Each number is 128 + 24 x the weight over its row's rms, rounded and kept within 0 to 255. Layers, rows and columns count from 0. The size above them is the row's rms in percent of the matrix's.

# layer 14 MLP up, 512x128, rms 0.37, rows 40-50, columns 0-63
size [ 84  90  87 106 101 101 106 110  93  96  92]
[[108  73  77 121 105 157 149 140 107 155 133 104 131 108 123 150 110 108 172 166 107 110 147 140 102 111 104 134 103  94 163 107 139 117 167 132  91 131 112 109  94 158 142 162 108 124 103  82 131 153 103 108 109 138 133  93 140 147 129 115 154 157 106 150]
 [133 104  97 147 114 119 104  88 146 113 127 109 142 137  82 138 135 154 103 128 127 132 172  94  97 164 163 154  93 137  88  82 115 126 142 139 137 134 107 166  90 139 153 136 126 111 142 160 144 141  79 129 204 131 132 153 119  82 109 115 149 137 145 119]
 [145 126 155 133 133 101 119 133 129 140  79 143 117 177 130 147 121 102 136 119 112 123 115 165 107 113 164 114 124 147 138 168  99 113 112 141 191 133  95  95 129 138 102 107  95 139 127 115 117  90  88 126 142 146 130 135 127 139 114 142 123 142  95 187]
 [ 99 161 111  95 147 120 156 133 166  84 112  91 136 180 138 131 158 111 123 122 164 120 158 121  95 123 142 131 112 103 116 134 136 136 139 112 149 126 129 125 126 130 132  97 162 137 122 124 141 109  97 150 156 129 133 106 114  88 104 117 114 106  57 149]
 [109 124 109 131 160 133 129 177 117 112 160 161 143 128 152  87  97 173 144 156 119  82 124 149 136 121  99  90 104 112 170 120 124 107 112 122 132 137  94  96 130 134 130 134 117 148 100 140 128 129 209 128 164 119 113 145 152 117 134 175 144 132 118 132]
 [128  91  92 166  97 155 114 150 121  84 125 142 136 115 122 131 125 135 144 185 148 105 132 125  74 148  98 143 151 143 122  92 107 152 129 106  75 174 150 109 105 120 196 128 119 129 112 160 136 126 107 107 145 101 100 131 162 133 132 124 124 123 126 144]
 [133 165 100 147 119 128 122 141 129 166 106  98 111 129  96 137 142 149 135 159  96 148 154 114 154 132  72 134 131  93 116 144  94 119 122 130 117 118 150 114 105 134 170 151 117  94 125  98  92 144 169 143 130 120  90 129  82 135 136 120 149 153 120 150]
 [155 131 116  92 127 104 138 103 158 120 140 158 178 151 114 103 125 118 148 112  83 126 154 153 115  85 121 138 122 125 100 155 105 102 129 190  95 150 128 147 127 142 168  91  74 117  96 109 161 128 129 119 102 131 137 133 129 124 111 135 138 160 130 131]
 [112 105 127 208 110 131 145 132 165 117 134 103 106 116 112 156 159 144  70 155 116 108  93 116 132  94 124 116 137 140 132 173 114 110 142 117 134 120 144 146  93 131 137 157 125 127 116  97 134 116 117  84 115 101 149 134 174 151 146 115 149 150  97 140]
 [136 138 168 140 170  80 139 142 125 115 104 135 133 131  97  83 137 145 171 150 114 103 172 111 157 101 151 115 104 144 167  96 141 131 130 154 125 124 100  98  95 148 134 117 154 114 140 123 114 138 175 141  89 167 147 119 184  96 125 133 102 131 125 174]
 [ 86 129 136 117 116 143  94 114 160 149 132 124 138 132 106  83 124 133 105 127 134  95 128 137 114 115  89 122 148 154 157 140 117 128 105 147 130 110 150 153 125 125 125 102 156 134 106 109 161 135 116 161 129  25 141 136 152 127 173 152 141  93 142 137]]
# layer 14 MLP down (transposed), 512x128, rms 0.367, rows 40-49, columns 0-63
size [ 95  97 101  98 102 101  96 111 102 107]
[[ 95  86 142  85 133 138 122 144 112 177 159 120  83 139 139 118 109 143 129 145 184 121 116 127 112 132 135  90  97 155 121 132 124 125 125  63 147 101 116 165 144  97 141 158 140 115 117 116 208 113  93 166 130 104 121 119 125 144 135 136 118 167 167 127]
 [105 117 116 102 105  97 122  93 115 138 122 138 143 110 172 156  77 163 142 146 143 127 125  96 125  94 113  92 134 136 107 141 163 149 111 173 127 123  97 116 113 135 149 149 113 130 124 163 116 150 159 148 112 140 129 144 116  82 114 121 118 147 136 156]
 [167 165 139 103 134 142 121 158 138  94 160 147 134 143 147  92 138 119 121 152 153 121 158 128 119  89 106 150 125 172 150 150 104 124 131 131 178 111 117 174 165 152 138 136 142 123  96 133 131 133  93 104 132 133 155 153 129 138 125 113 133 169 124 123]
 [133 127 143 143 147 158 155 126  91 157 140 158 129 110 158 125 135 131 135  99 119 150 133 155 140 100 127  97 122 160 146  90  99 141 116 138 136  95 130 133 135 142 104 141 124 151 142 120 144 160  93  90 127 103  87 153 127 160 149 152 126 140 148 109]
 [120 163 119 157 161  87 133 175 114 124 128 125 126 147  91 122 112 138 135 131 143 137 101 134 114 119 135 128 168 137 154 143 158 141 115 124 142 132 112 160 145 108 124 127 176 117 158 114  68  98 112  92 110  95 137 107 156 101 118 117 126 126 172 177]
 [117 147 155 141 105 159 108  99  99 138 136 105 133 117 118 110 106 122 146 124  97 122 146 159 170 143 126 185 118 136 139 162 111 108 108 163 128 129  99 123 106 129 146 118 151  77 112 123 153 124 167 146 123 102 148 150 143 173 137 146 145 137 110 148]
 [136 112 153 127 108 136 137 140 128  76  79 126 136 120 162 147 137 121 148 122 123 120 124 143 124 151 133 144 108 144 104  87 140 156 148 150 163  95 126 145  93  94 161  57 123 137 119 161 149 146 151 108 139 126 147 164 154  81 129 115 151 151 115 101]
 [142 149 156 129 129 115 186 152  83 157 145 132 123 132  99 167 121 140 164 133 163 151 118 134 184  90 134 122  99 161 107  92 108 115  99 135  90 124 171 173  82 108 124 135 145 178 123 123  74  92 134 126 167 110 128 180 114 141 132 114 119 165 146 114]
 [148 151 131  93  88 136 138 142 138 139 132 148 130 158 152 146 129 122 135 141 139 165 167 115 131 129 171 168 130 119 180 103  98 172 141 131 143 155 122 142 113 159 102 188 139 126 129 138  85 159 118 152 125 129  85 109 161 183 173 137 147 111 137 151]
 [167 121 122 122 123 103  95 124 164  91 155 166 114 139 144 104 130 140 133 112 123 161 108 157 121 165 127 132 138  96 162 152 137 101 137 145 159 136 174 126  88 108 145 131 100 108 134 117 156 133 135 142 117 131 135 133 107 151 121 160  79 128 134 127]]